Each number is 500 + 25 x the weight over the matrix's rms, rounded and kept within 0 to 999. Layers, rows and columns count from 0. Numbers have three digits each.

# layer 4 attention query, 128x128, rms 0.0776, rows 0-54, columns 0-127
544493540552548492466394494475493500521483507534397533481488510647507528477534498544502530489466436490469457486505456531439495490487494542480434459462527510538506478612500594549527514479501467487486507576479469503474525488480500494510503515496514464558447443459535524450469569405478520501482504558475450467486528509564585589584448504517447374449553559457511410545492496479476580505520
506534487570486503472484539492522505528531505478460519469511465522505493473500481505501483542489452504531469500533530531445467499483514492466499474494505524529511503504493499501489497517506500505479504515472466472497503460526544495496504506514528440523486483527497528496504496484474514511498527532454490503476487525495513517564473479468468489475540533517500465544483500500506564467496
531481496566503504487450509453520530489511490503417511443470500527494517494580502514500495514534422514498444480469481486408475511481532556477487511492484452570492493549492555459486530473543503477481478521512511540503494496518512542528502537544481472496490498532481578448468533506449456514492505550460430519504490509527552566554470495494441451451514497541474427547499525541516555481510
538509489493543522478518481490441538522488500507454516500494527550510527499463509493559531490512494483457505521498504481582568466475524532470460489485522528494533462540480503508517457435462509523497520545512477511472504474455498424482487472459476508526482521478493460503485518487508520513537483471515509506488507527549469547486478541489534491542505502486495486481528521521513440485526
447512441499471490503539517523527534490527505450551450524556483366522477519497525425466430499488532468523447436496526533447470488553477501536546539649527461477411536454489388491476480479575547522523533476533521471502498486536514574509492492544501493498548551563528529547488417551520470493463535484501488493501419479380521414450600513500567580522528446518507521495476485524480527504448
507523507485522509471538483497495494532482494514505478528536492479489500501447454479503538473493536505475578556519512550581506510526492474465512480525487525490531537494556475494496454501478518502464507481493474482497465483487448457490509494463503506522475475503509509508524488546535530517504434467476545541533483492506445502458508499501542532507496496522510539483479505506528455444509
493497448510476542534526494513476540501486514510512532505497480471543503459449501460476496489492504438499494513497499473471501515535480534510485511506531550484462508480536455534529476492508537516475489497491504494568483508475498495506501520487490508530524550506521481531497505450504489526514493510509517530456487517498480476455521480493494524519537447493497560496494461450501532485475
512507498464495497505500528488529485483486511511466515489512515512513477500509492479517494504520477512539491490482495522516503519478538521478501492516528491492510485500468459503516516502521532508507500497492505482478517544468520545445454506515485521494494503526497515503485467502506504515469484474487479516544485488507457493521514468471535520509510502495507509479493512526492477486493
533530514526486492481430524443510509484510468496493528493501505488506486463538557501493505491535443492534487498597523527419528501434519522492490474488497467536500496534424521519533552476514485464495554507495520515490525496518513563485491492471488452511493518535503506442499517473475478501465534572471449499474492510476550526497500487516467432466559474508495466528493483529513516513499
453506502517484494544494514496544551475531490487548457476521503444525483519519532488457485536503472489534465501507491492416490459507502481519502548513498458528479539455454475504451536513529534479528504436470528506493505483515523567506461480513505530503526543556483518489523441521527475508461573539532451480461455486455514459481576490514478501502508489487466498500482527501479537527506
555524521512533506477454525480479461523504529557413531459489507590557503514505505535522484467496481503479497452465428476494496513476536548505480459439500529459480507521530553520520517562463515524502479534497494475488550536517487474514514527470503442511463498474491513487500548450470516463487457516470491482498537518532543575570449448492472437477490515515453491493509494469497473525516
477485464490507495509527512513528513490488518489549499498474495484453489511476516457504481516483544478490536499494487467519467465512535475505525524506499501497498508455505465482495455531521508532510536506465503472546501455497547498481504512530515524484491541493490469515506472533469495507539479438500506525461511492469469473507529500489519531549526523522496542464498508486501479542496
501501529532517519533448482468479514475518531479503538448485521531500496498531497510523517472514514455516526482508486492444502524500512553499480476528503504497478505527467492540479503474491493525507482525475498508505505537504512501504518516526478490480518479532483520493478486496447528527500490517468505497497505482493524521529486493516478441499524476496474498546487471508481532462493
477504478477512481477533489536504534538484526530492540520506442493494498526461457487513521509487541537461542519443493503568497486507480494480524499491497548498539517504483501528517499505473522519494505520502462448517464509465480430508485453515531487516475494461528451538517526517527527469551426446515543478486499498467464498492494524521527552509472522466502505451469542477519476503500
517494530507522489488457484517520480474516511487493496514524517519517498510518515488511506498458501498450521479490481474505516490513484498476459454449498492501525500524495525523514515473467494473513515498503519510523523501492515479493495489487522499483512491501482479488455497453501499558475510495495519495503553516517506504499495542516501548471506542447521477494506494510502505502522
479514480463544490447517522523448481553449521581451505502493509504452534505475479470494530503480587492471548496472508489635561493529501476510474512469532546506576479488563484524475465532440492506468483553500469499524468471489452426481523500459509501505456503434510421524466504527547511514562442470502591510479516495537433512449466570536543526535444528464506546451474509472533441485510
506486524496504466468497509494469470535486534498425490482463540616484512516485503502522562462485502508435528525453444460566497507490492514471468488446513551531550448522518589521512482506474484536466486550512472548508492506485471431468485506472503525471444473456526471525477562463487504519564472475535531492504565512603518525520422549525495448533487551423491515491490494495479449521561
499497475499443513527499500497503476489522492483549482504502479470499475533550500476458471521492485487534487457520491513414485520520479491498544505577481468524495537496466479513457546481568501493510523475484511503492478531484461592538475511553487520540528518527480544497529447500498492483460505540467453497478450498459541488518547474526470493498514501487496495540490467529513558487467
481471452475487491527515517504497527519499501508531483480505499454470482501523455488482479503490532482523514495502513515479504520502487481497512488524498464505469546451542478495481473550514520502486501488498473492509494514511481498500489508512482520505534523506493517508533468538512490460496491486463510510493508468451494500480552489487533541524503494534513537476488484518522505495481
491485491477487522486486548506535531527456485490523514505492476474490491506476500491487521484492500505467499534443499490567494466496529538493472502447502491480491505510524513500525496534486507488488509520485482451521508505501502497507496522460501545488449524495496509496496526516500509472538500456521516517520485488502466534494518490470487535516487506547536530464496525494499480480520
506530520507505522532477498467503480456520477521475516480471528522519496506570533546482477525548435510546441451522515492405487532476465509536539514475492488541484475517511521465479538507521482500511452487529484540476518555539507517491496531523497472497521474503496518444475522458430480529442529563478463502497536499506547502543462510508460450452517503466469455540519464525470561526488
501481503452476520501515513510487510488498521487537500501484517474446498513486527506519492505475551471520511527490481476531509522548512463487509509490514496477511487451481464498469509508497508513487462472444523468509504516483489494513490486517516531481526497528487481535530491509540490509521463461511535537509515513497471465469526487467507507555508512512492543507533499486522477483496
478514462474477523511554510497460516496484502465559501520480506406505481535464506475515513490534546482537505531544529507501505500535455496502555515535509470470474523493513433507487514479486501476480521476480481506503513505494477546567490513500435528506481505513509502496526476546503516490515491473509488548510479474464497479472542471520513480513536434549503570512487469513523462502510
463534512472498497497541479508514536489509523528554514528483465423447510515488491495518519498502539489446545537517537494549504509483500472479560516515507501443476539476502438525515506513517524495500490499486513458492483471473478477480493448514484532484514498472486464539522493537526512458515459481464565530514502501487453458457519504465566535524453507518517531465494533506483452506510
478491496497477474556486499482525544470488468508561489479505487446497479496506534488446475457533524481557498487482541535434497453525439492521549538608472452459455546434496433460499460511533542500481551517502510520490514479531495581515466476542493501500551508586533545508533446533510477497476533510507469508508466513425489466455597489510532512548496435531493522522526475545466517478451
511523525506521488483507505483467488540473501501445507524467510583486533505504500515549542460523528524499536517513472473557499504499526514461490498449509501491512489535487572516539492494437460515518473508490481540451537471478461443468513520500488495485462460483481488509471524519489480496494470488512510481490532520553505527524400534498539492482505489514545503478493513486514475516556
485488500492555510457509494477465478504511491514467529478507524568461527499488518546505521526487497489490477495502473477526554511503504528482473492475480510521535471548514518507494480489510531506483467511499495498524506501506472473501530525458496485473446504489501524485458546504475521511498480490469493515491515491533521504515464504512517454491503513500498493508530511520503491464511
513501498500486509542554476517500504500464482521517473510508506477522501531443503491487513499487531509498521502460509487529513495516494463505525510497540505466523475452544464495537465521502531486439480438490523486509492523452492484471484493493506521504521495474472472511488477494566493523499479475526559527514514519494411492446522510514548542531527483502513556489498507511508472512481
538496510499494505493446476512483482508502507505443513477500557557528526467503532527521510494475462497494459462517515506483497496477484490508482483450509506523531458525471548546496505469501467502504461531513470508457502492475524486528529483492479515546519510470459482459485551481468532528521512557480509463503526495543540561545425531526459414487459540495499479513527496531503484517516
485479473483497507523524481497526518522452504494562461521484505465509501497464453504532516492458519502467535511495522507577491541489510488500537515505470487490444514465547496495520466501511535490477505497485491505524504504450497418504483456490507510480499545487494462552511484533511509486511494437558538473516524504507446514473535532475542570493489486526511530492498513488508475517463
497505471454487473483533505513503436557412501530498522533511465514530501488487450486519501478477547513467549518468501523624522499514503500520493518479493531456522484481549513495531486547457512456498495531524488513493490500470505469504499479466519520477455516446543475499517476530540484463514483457524574504553513506545458490458522525479510551488437459486525558456517501431531434487540
492504513519490480526522476505483473536504520501484506494459499499462499530498512503528538492496511474513565493491473472532509527507522491471529499512521522494508506497508531514519478488474467538488498500489522516504499502495458448449546513498495493498493495501471484525492493484511481473499471517496574498460532500533462495490474500511490496516504495505521499510464454494470507506514
456532488487562486448508511524488558518464521535480505481479520478500514475421531463539518461490532489483569528491481511531510528534524497474525524481470503459476531467564464511507464500503538509521511492497501506490508453480459422486534488493515499505494509524548442539488511542520524500534424473513536535475494525509465488440488504476532487483511477503469557438510545476503456495492
503528506452514509489488503483467488500492510525502511527494526501467529512485488513499484517532512486493514510534489477520517478506528480502501523486522510484496507519474477533499522484512518492514472486472510468457520511463468505511491494483477500523496520452512507496514493500517509508483484500488512510485507528526477521489503496499511516484506513501494500496520487486511483488496
531497497533522487496466490487499500501503490516477492488480510491513492485515490501498502519478497500507477448519507490483501485507490493493519472475516507521482519499481541506500536496485506479496484518514496540486524490505505485483484528523477484549507510503477523465515521519505499451500492533480495512479528519478518544520470518531495447474514483496530500500462535504533484517502
494519508446523509458479525512521476539440518517490528511498517538484509468486471503536512496480510482438542532482480492588543529514510535468504497438493549537540485531523572524520449512511506536463475510481527472492492550476442409484536502415530496509420509442491440546473570488472548522508398451490585508496542487534446531459446523500516492515489535486506500472535492488505426494528
511489484510476510543487532426481513478527485510533515493501523490503477456515479509431483517522467513509439484526484526420479487494466491507528500523483481502440520502457491479509534482523544468519483467497506517458533511520539534495469515524500485519511511584523568472524498534491514488462525525493415490506490502452519498510526500489501466490529464546541466551491499550483488516460
520487582533560498510431504504529466457490508504363529433472545652522551461521478587545539524452438473468455456564488493483492503485496492505484429419497522525516489620476610551497539468471457488517456554490471561465527489451522449501568558520493503517429465449458476439449545440456518486532524546483506478504550502603525587580414492537447319456528554456496432499494518468497534543487
471471484468514517515541478492478502511500459511515532526508501482483527489477517545513502501502528492525529502529495489555500506523515510525506519498514524493519484489505475475539509504474502496511471494513518471549493503507483486493488495497516481456513486504504460502527497517522459466489499499505541502524501473484480468467520479489524509485492457511505512479510521472521491492483
582522524503534513467472514500501481509450497505456535521474496603483528490499486522505526513513478538506454498503490514493523502447514510474474486434490494523541481554489538521517511533489506503465483553489468514491491506501486465478529538486504488518429486459496483483448544462476528500516460518468471505477498541525503531527417483540496421484518547486552482498473505484511518513493
516499539508512506490466500466503473483499475531460506459522510553545495485510504498485526470475475534519468474531526500448473513471528526516501490487499511525520492529462548523509536513480483522505489475524514508484514526489488511492488517489499478524462493514472524498472517464470525500461496532511478485476505478484532522537459485537494413494515502486507473519466529513484500518513
546490498516492532510470465476518489471489469481481493500526567529532509481527541496552518489503438479483461468557507500448479507483526542512481498478509495494465476506455536488499504466532482484494480500518538498468487506505534531493490504516464536482541545538455538466523512478475477507462554539495476467540512468501525513502490499514450461508471502528470465532499469553484508517509
524530484501504521484483538490525492500509479515508481510495533504504506506494514500516480509536482470523530483524478512489473484474512518518509497488484479522513501486483507479498531494499513478500539506503516508529488503509508537484488513488492487495496537490477505460528502495467479528507508488483470473497474515486486524503498450523496474510533507480480496492506470549511504511473
515566461482507534491540544482498507568478501504509495534512491456489495536478470476519508483534578477493518515460510495603526492512504499484505512520530516479509492471519465499473481544456516529482497517485475439467473561500476443494494505450535494492466478487506466519502450536516519473522434429489592527525506528462439487454513539477529557538511472497510536498493492504545452487541
474498470491467515522520524460516481511499490502474513483519508469509495466516477482509513490474504540487494492501519479546536517506482525488514503507508525484496511521531491490457479498536491511518473471493491474480482498461507527515478534472502516522466504548481534489495457523536506479499507464488474495506501475490490470523554510485529520506495522531512507499490498490514478479499
518465523525444502530493502450513497504528462464525461473526522549515506498544553512489480491471455508481464421502486470447495522504504503523467520526500457496453485489555500473472490524552500506503471484548499512519503498520509536553494540470493527475538516531467531458469496520505494458468560588492443535544454507493534503540501492457468455496504498539511501536484543535440538534443
496521535496517506473462526485490543533507477546435494497485518533499503467510473493513521464507500498437515535500496477527468497504486530497509482458495561543527521554505563521505526479478503517457466527503490494507484508498494468481478486487504489511472459438502494471501555475500530514526497476472541508538552522549482542501421502539505469504493526470471462487504522493537467485510
501534518547513514497501509476524490501500507511470463493505511499495523512517474503499513496500525474490515486501481483526528529476463505518467486471523491490478464483527510477516496507467468505505518512513499562499502527487451441490496509490501504523510459479479465531539503466502494497528505502533501444497508533505537509515487499511493483552553507451498482515532497487450494514488
511488538548555486481486495483498479528504508481443537500522520590522515496516493519512529499512478497467481475457454518495500520492510517495438464424521516528552477553515543499493509528460494530517476551504452498483496521498496434478518559474515513489475473463512464477470547461464558495496488534470495509539559484526540571514412526501388467455499538472523479483484521498488491544529
520489460456516499487528507533463461543489486542492527546473507485497514512475450508506510492481555480476494515502553466546480528501499529504488480487467494477509538511573515484519449533443520491488492552480440520499498504488460450493524494491513487494477488475515466529502512488500486500506466468488550516479530510554512546476492497509506530503473516535517535486488485463526484498515
479519470520440473511468553499497502492526506479522470483494501498503533504525484487482469529521506495476491481565508495436466486490521470532511472555493462499484510449501475496495501508529470482524530482507525523504491468510554534532494477526521495451535522516481469484487459513535472533517499513506497470496442506496482515487529514502495515520550484506492489536479506552477516534451
522492542560547502511501523458514534503495509478478500488484488520550495472528479511529502504516466504501463514516509509457503528467507496512502529493514500541471475539473527503510543487509464512467475523521492500498506508491497522505491512484491465506469481431504490466448511479460511489487525509487478484517537461527527521496460520510438439479535479474453469517468480516547527528529
476525496493512501523502485518545523510460485468474487494520488535508540526475529534514504487518544463478519489511461473482452468559487511500507519451493481493521510511495507497490477510540492507510477511494484492477467504468453493523506508511510527527508512480476508471529504509505489519544458517509498457484498516491556493472494483550479502489491504495478503476549488513500509466547
555503506550531477505422470491489491514477507526397546493483552587488534485527501518502495500533442534502451469502493516475501497458543525506461507484526500521543456566468534526525462441531496498487482529478521524425512485487523525508516512510487441541468472479520512483448552444461540518491488561505472478478539506542513593563422489522458407458507531494494418541504493485498504539491
519500474474504528510548477505518509442507521501553508523559470461499479524489478486459513526496521482489483526512484479512513479527498482496481520535516493445498505452482432508499498502508544482534499484518528496524481493519503502547473472526474542456495530548514491546495483526509483511487448481526513537532473476443490456441557510480526556537474478526485549486500500482484487509510
# layer 4 attention key, 128x128, rms 0.0611, rows 0-53, columns 0-127
503499537492522522496513503487468450512462483505482472550472530548521486485474499513551508502539519523491508511488499448590536502487489494508475486436503510472544501506500536494493474480454496494506462481491511468520495538490508441464502512475515521471444487452479476531471510494506538528522454487547569511485524543534460533492450515521517490504492487525484537481515518452521418542523
519475536445526495506510462481510443468454494526482484525495534539520481523516483502517538471560515524449533483482448472521500520532529515546489525492517474486527485530496538474529508461446506480493494501533515545470490514501507472510515490494473527454479499464515493452480520506488471476502529509539546456522511464511503506487504525510494494476506469506493527476510499478495463542499
535537523463505507507451511525432466510510521497497507539486491551482504494470509511522534478464512493494500460528478492549521501495507508537482492478567544484540455505500540533553499482433489522511528571494464526495523476506459446459499512463483494490487494480531442475478513461480552484517522469496549453480530488496504478509459537532486471506499496499483478523509492475520483515488
493486465510443477478505496542554473545482533538519516530457475479464515490495496492505500502493545485547565491524474498548489528540483508515537491466482508498517549492495507496476500547494527513519474458460507446545492484546486471468527522496505494490487510506518497477529494523531478481522444493501547523506478487468488488479520502500509488539479465524509515490423522449489508504487
523507524530496472547468507488526495473508480483540513455482503480481456482538566535473498531523439534514492528551439484405505517505500514524441472474480463478518492503502527506492540501492498450522534481487471496467552515495513566497497445496510496506515468507468534480526479496479471533472563545456432506496537542503512554569528470495429458465480516524469460553503491529450546512485
454473478512455513511536517505486504497485502485551497484462492458498458503518461518497468483519550495509505493473495484508487478555550500513520554496506485509480481464504489451509501499502501497525497507525494480528525521558529514512495504511519543466556544521509468508484475493474427465482541485524521466506472488478484466471512499488501561513547475532478540472488513499516491538513
482506534485517453479484473496503474498504501515546456546529507503487445488531546534469469510481491543547520533512496510490482487470496500514533472549468443493517541523517521488469570485509467473542521455488537469444489459524522480474537513499533506451468443479503538501482492523545509476508483507467491456520515492500497517549549535490524518483451504505461482521481517520478473531528
478499494534468481546530457488508531510501479479561505507493470471488503488511526516512509497474521483474489489523492440486499513521440507514506527520507497512515527506510534491517475522498510523489455490481494506514507414542483505521516466487503471504547503508492468509522485497483466513503534518506504476467513511481524531491522565514486467504535504484501487551487502531484497526471
521484517539521503524478454504481473489536509519486476535468518532517512488542472571531508499426534493521498512485458456477474494510531477532460525510524518484502491515541561521488465517471488530513441486499468535506517505494467463490502529517500524499475465486488522477480532491481494511518480518526466506465507497541488502511494509529511510543462546482469483510451500445497536474470
523476486533491482506472509454481451500507513496480516538508498527513517497541525521507481474486447510522489483506491511424482500456456499487488461497513502534524488556506512560513525480497496539463518471529512527497528528517517526539497503517514476524458463497490544457491519485462505531509494535460475493533522537499506531555488491461492460476495511509531457512521454515498519482448
504451520521476480482570500515523499480483464531493526507494534514492529498450491504551552492542520506477460563489554508547536508525506455455508526516476497522559513496493453448483452464475498492460499550510499491510465473473492456431529503521498499481496472449512454533475518519497544516539510461495554507477506484488502491492467538541522516483496499459524484480490509523509464499525
467499481452502498490494524490506475502529516496485543498550509475477501523480503500498528525555486504480490489518514538486532542508462503486499495500516470491486527530495481509473532482506514468484475460511503529487476529525492518503487482459479492509527490509521533468528479500514515476495514494478500519538495501484507494506558506495478507487481475510513482529507487538480480469487
492495489525489487445494492511476491537512514536493487497469511522506500493467502525483497531474483551517491508517500475537503514519522442528501529480484505491524463540508536479490489457520509458485509505519515466473475487495479496496530533514524497521490483485534488516500509451541493483521520486487503465499500503494547513489478541516476482530498532517517470479489515518477451552515
504504501460475483498534489509490474529485489495523457509483501447486482507472528485510506475530522505512487510527503503523525535501486497473500537510518468477462532458521454465499466488498522511495532474520504462495547497485514518550480497518457538460535509495521528473527466522544483511468515503521511545551460493493495502459549483504528481501523456523514548492513484511455482531476
471519489477458498477501522485487524519471520508504467493462445498484515491511494554504479522507484536489498475511500512524496489437519521496510519531459540517507518512486502497472508521514494534477508495511479494510498526511473509522533546475503492517463493477483529504527499531476494497511477483486493515488480521523498541480535484527496446534503501539495509491494461501480503522503
464495512444476526532534513518530529519492494455538511520491496436475500541462478477513521506512514479510513578497509506498462507521504482490551503542482498494474496439500476446475506468533563500558544432497513430512514520484512511524447467518483500525477500519522511523543470538492493471509464434475545550525463485455481483467565491475505546527504470545496522458506515483515453529539
511515493443541535475510466550525547518491527523509507516512481439492495493408450455509500556511503481514517493537561535561511495488467486478554507504475528485498513512524441480479484490507520510505504492466488446500491489467528480506545495503500466516508502486459443498485476527505536452491482487482579552526467458471466514456491486481529489509485459541528526477510536506514457522473
480523525518545518514439462452487519478478485457499477474491524527525506448514517546525475462497456504539461520512499514492563484485487491514446489437531515493497486500565515493521479505510508512508501505533515495469522474524487475494519503476533498482480475518489487514462524484476454573496524515494473463509545531519489546521461480466488461485508506493501460523506491513520515523514
482497536497472530513474483474515473463519533481517524518495530471506508499494534512501493468536505510520468485499500495473517468504532498499494529517523523530482482502457515462498510436545489494500532495504511495506483471512493535510495485529504503477500524505508518497496507484478489519486528495508456488511497537485516453525494502492482522458503502517476474559501477500490513504506
487504500481472508500539500533480460479550506479531503522498472491501481514488514476481473524492536481521511457531512485469489511512472455531531497529516507494494510440494473474457535507490500491469510492520507558507501497508542501501477504552495474478556457509521490505526472519486526490476502453504527509535504495515509414478506503498536513501523469486461488537503499477540472483487
554478502498526495487459452480462546503496503501467530508524510542525530492456507486520527495450511479456508534494486521547522473475515531459458460503526510517506460543454539543550516476512450496501518541491493498505474454453456473494524475499481474504482511469498503516491544483520528481538507503497486470488509513531482545512458507511503502521455555460538489493524504500533464503524
430474489514509483517483504483503536505546497483512456498535475487497540471486478476479467537484460527503505482510511549464483508482472499491530502552486494500477532512550465522492483514533528468493509477528532516515457473514507516499508522476506497504480544526505488527499484512469477500498507518503492468496470506514510479503519486511514515474508500514493474480540487504480516527488
461489497517512481503482462516486505481605501505511504486480553479533509459498543511463457501504469460516508524481489495434491514518546511516490532515495505516439499473490483493491481525561511476516492471522533495472499482510575549470482522521545524471543509543528527504496510471496439484460528506484473491522480501477489440470489511482483558502497540496485444520461522541464543513452
519480449495476477510522519495500479519507483506533487466490502471525477518462531447473519542530489506497476482455509499524480509534496507498493507526516496518465471464526474456478481517557527510522493439514516506522502506496524537533497496497487502483562548537497534518477462478513467487500508485537440511508494455504527496503528457517499526515529459502521509483470479495483503493477
505475515550475526499537501487488493497552525453482531514490496470532499505516502509496495555472466478553400500549440458459486492516528499525489498483487495518484514551494515510477562515492486483519537478474499490501514498491542517499502486504480511491536502511469549523508501470510528519459528548495457465459499525502553491566459498479434518476484512519472451533483498472482552492481
489498506492500481499520503551495537494489516518497512494501487489487506521461457466520512513478496523468508488474552496572497499503505512508530483488490527501546517472492499463506468502502564504476468531495476502533477519460518487478500480503485503511522570499483471513481502496512517500514482470522531548491480468474479484436489537476470550527478514543513507514485503492485470487448
491489461476482513498471529540489528494508531529456463513440493495505506535466498461506510479523535491484549495484519524533483526530523485523514498509518505488491474490476508513473484540473489486520490521506480501478486494516517460461502505495502517521494506497509436528495479481483501461517501462503586498517487512478494485489497511514488519539513519517475503481503542509522452539563
453502484453480493488527491489496516497493509493523500501544474446522473472527501488481445495497481493469499516502531524509479477473474534475520486561443514546487543508527471497483517518541480514549531473481500495546507469553517515497490508490473469487535527539505493512507523538474467497487494503491464485502485488488494472514549537476476540504516491489517489508489473501494518478521
505533529499548487447530510507524494529469517549451550495487506506469542481462462485520521520521542466513560544470480521541530513489519520486494482498483527494505489513526519459468504516512499530497523498489525470518480493503499444503477534479502485503430460490536507512516530504506457485501468454508510537497500528508506503463468493509506507494517495485507519490482496456500512509501
497511508476450491466512483531472508483509521489510520503540453480498486478549523471442453470550486537539503433490510492501535467488452498495520496553495528509496548502410460476492520489503491513540520485514528502532495500548477579506490522541491542487565504515480491480516448555527489516487471511511476540501480489465506422494524476512539523535501473513517494510492437488474505489515
481506531503472509518555517539526549460545471487528486516493480463493482518524518467479516521510508439489461506468522463474500500487464506501566510572469479481495515434446416464519526514490506553490488497461527490534491481495504545494438496502511498501540460545489495538507455533505529502482471491502493494474500497434479460463510495493550538531533479504512513528512519536531525502495
499510503461510487482468476490477528525468514521530477478516500494540489483471456476483497475486473553468476524518541506521474467519489492511485515510473491493509502511524491487470499456549547463539499479506510499495482516483503506509517468535488515503502533534497486535471503512516523516518491490514458486513486481466523485502526520482512558519473502506510546473521524466507488486517
480465482493463474531553539511484463514519488501551512557476472453466500501497467521481503525526508535551456541483498506505481512507481507491544497559489500505525537496477476488482505493475531490499503515511516475534514513509529529473468478484509531481488523498508522491493436493495492433491533502493510516462495469433490479477539518529524605544440477532452541469502480518476478506500
479442476554442489515497491474507513486512454468502484479515468518522512482509535478522502482460470532484508507468530509490487526501473510485500468518508489514494485457524500483491496519518536526525500454530546492545480486520500495479493508533533505476493496518490508534498482522475465522526485511492505488501480504514484502493496469489527487539521491515504485483504504505511486506527
517509531475496512485515512519503482490494504480497532512476531513486519471466502507531512482502526505502514530490479475488502492481518494505487505478501534513535478500522501478519495479515508527501528510503501471497537507507448502502486481490493514466512517479501490478462512466507470507498468485508510531528513509545512471473492504521485523495456531493502480521499466467454539465480
487466502491503500478522485521478526483525493505523454499499457465461500516476471532487477515503544513488505497514532554522494511508530442498512500556492518448489492454563438476454490537481528475508495490523484526579486465520484510484503488527468540489537466525533470502486454553484447464548509452507500524495477499488477453493509461500554534526469485513487574478494510504548461493554
544459504531480493472481459524500479478530488480488497473508504525526505535509552510537512495493488514525482473518514471466496498491519533494506473502507488523530504546496510495528494499488457493491509545472461490496522486531488515486498484523491528480543539456459499459507511460479446505483486570497523485533500519544530506545449476508468491480458540453460444528519496483495561471484
519500494463571468427547502523458473525432512549464513497480535547502523477441481440499519468530533508488550544399505504593530520483494514520487495417485542506525438505528501499469450496512517538434508492447504440510455523528480438475505502454495520545491496447538468545476532499521521475566450456512592519500549521506492505456430537533518524517465536495529549468512493524527467458555
503495480520478504530477520531470515482515503505499455496500503492492480515502503474490485495465513499492512523474498488465486507498495495501507497527493437494462520471482505528480485500491501501507496476492499517472508491519464525494480502485475549537500556522499500537495500504521535507525483512527480475480454512478502477501540496542504549510498552493526518507537501510468528487511
442463513464555516519542486501482504520494504510482494512496508529486496522482496494518532461503555493474512517470506486597527486515492477508509503471548524486503505500528549485509431487473476531524462511506477492515506499447510463470481459471496473485559481478526475497486514490514496499489463457532539518551543467566485515490476549492497516517484512485471490493497507494516475477529
512519484525555480471500494524471526519472514497508515518500538489487491510484461556543510483497525460468540529470490470521501496511512453471459504504507499510543470513563511516503444491500489486489455540494464484513520511500475471505508491506506500522512510470517449503486537486506473523547486477507518532497514525527489552486496530491437521479496538465514485482508485490470467469459
481515496537532487447471510514511521497527524536456550451470506509461520480503486517451490539484519505500549491490461474496504491497484484513476472505478539521524490506541505532509519509466499522482466528464456529517485487549471474509527528485521464543497476516507451503489525509494512507550462489480469507465511497539517503531452485513485490474534527480525508492461523474535532472467
473440505514488480535489449479485484482510505483478553465463502510496491458509505546513496478471518482520462509517476506474557525506490495512494519471532503495513512525515511532478463508472504520518466500517488501468521483535465483523488513491493515539508448499523515487473511526509532484509503493476508495511488481520521500516509531513510501501507519481519472515467473505499501506504
452431509503471495514511457513519504482528490509560515498470505475490510515477511503496480540476520479496518513528483504510490499532505476524538525511486497486508512461508461459520475476524537467507511467517511500562510465473476542466472452522485495488558513525540504529538527528493463504497543466488486469530479483495477478488506503514531504524497511520538492498503506480507500507495
495478509511521494477476504513496524468527491478541499497483511519488498537494479483462460462532515464511533478497475496476459477527500477513502492508544473533495496456486492472520534517511531473479496501490498482517507464578486488477501473511498504465530533487511454551539534501425470508479511505511534517527498511466503526513454497489503491484520506495494510538507530534516506513501
496505512531513531507470530528509481462459486509473540471513520478499495508535440465461484518530500490557537523488537549492497482467506497499522467478513506538531471550444527490509549474492433481496510566493510530442511494508492473451522483479525472526497504483471467516524539478429512534517507496505467476498586523511509517532467490537468502449500502431503428506549475479527526472535
539513485503509509484556479530479456506486511476514519492512489478483462480437499518502505530471522464519516489516485498543484522481539470520511488510537513495514443464566445492514502501497514517520526473514479458520511491511469469513538523508478505483515498466542460530482479502515490459552474486505579515492461445512516520470499502506545514505509465516532527455481489514496461539520
528431533469495482504501502502510506507484484489534528492489489515534487503484503474476484494509481521527476513477532532529513448491505485486534514453442519511523533535494464523463514481528498437509508506477485471525502492506497524490507495500490495513482559479460499457452530537531532508505478487498492546496508493519453522521500506502532498493458514496562500469463488507507489534509
499533486451497545470526498517516475508446497551493511492472509507457525528449502501523545510482581485483553550489536480590518498487524509470514494473449530498506481512489520493525453445509459483437493537529470485505506498479504466470540476470520489501490480475496483473533519471489489499538487433506516498503523520527457496465496519512559493515502531498497531475519492495538443488513
475520520458493516509487504505522544484479547480560479505531480491514479491471543520485505496538506484524495507456457475513525467521502471493515525533520494483492515440413452467488491480518484530507495478525523486544477545484532537454486493529512513495519500479519509555503487550480533480484491442510506472498475478435494437495524495468541521508483493529491479505499505497529492477539
533491495493526517502464461491515456478491477511519516489532525463521458510541466535488537497516444517512490497475495493490506525494486502512514503483493515500507479553518516498505487487487543523507498492449493520488500525498476530495503547493481506574494484499496562464530531530439521492520515527485463508489527460505509509530508503496449445475486467486474469498492434484503532456491
526534510499499483476483466540477435479517513528447496507518543553481517499510524503473502485466513461475558493498510497532493491490495500497474493489510558496516440496498518506544433491471504468503471494484489503518475508473467491466529501500525507471507479514524503505492495493537519518541483491503489495487515501509447519536458510517557527505521532510535494481496488498475469506471
484459508533500506479512549478470504480536528511487501488495453488513455492469492477506484502451488525523490498472486565536564482457514502503518475479469518495509520494546497495437535497496524502462563494537512508537491473510520477518480548484521495478496471533518508495471508502482525491474562444457482495495495508506445508502467484466487499523540506547513528515502500501532499523464
501534526486540503450517503489489470530488481515476511505501499543484536506475509525559551485476506479452515540490490468570497547522486491489460451445488534486534515510552566527543496526423523518547464503494486477559501488457472414466501471469493523497471487467518460506528544498485482521546431483504550499477512487525516487516451556499492489513499505473474516471492531481481460454529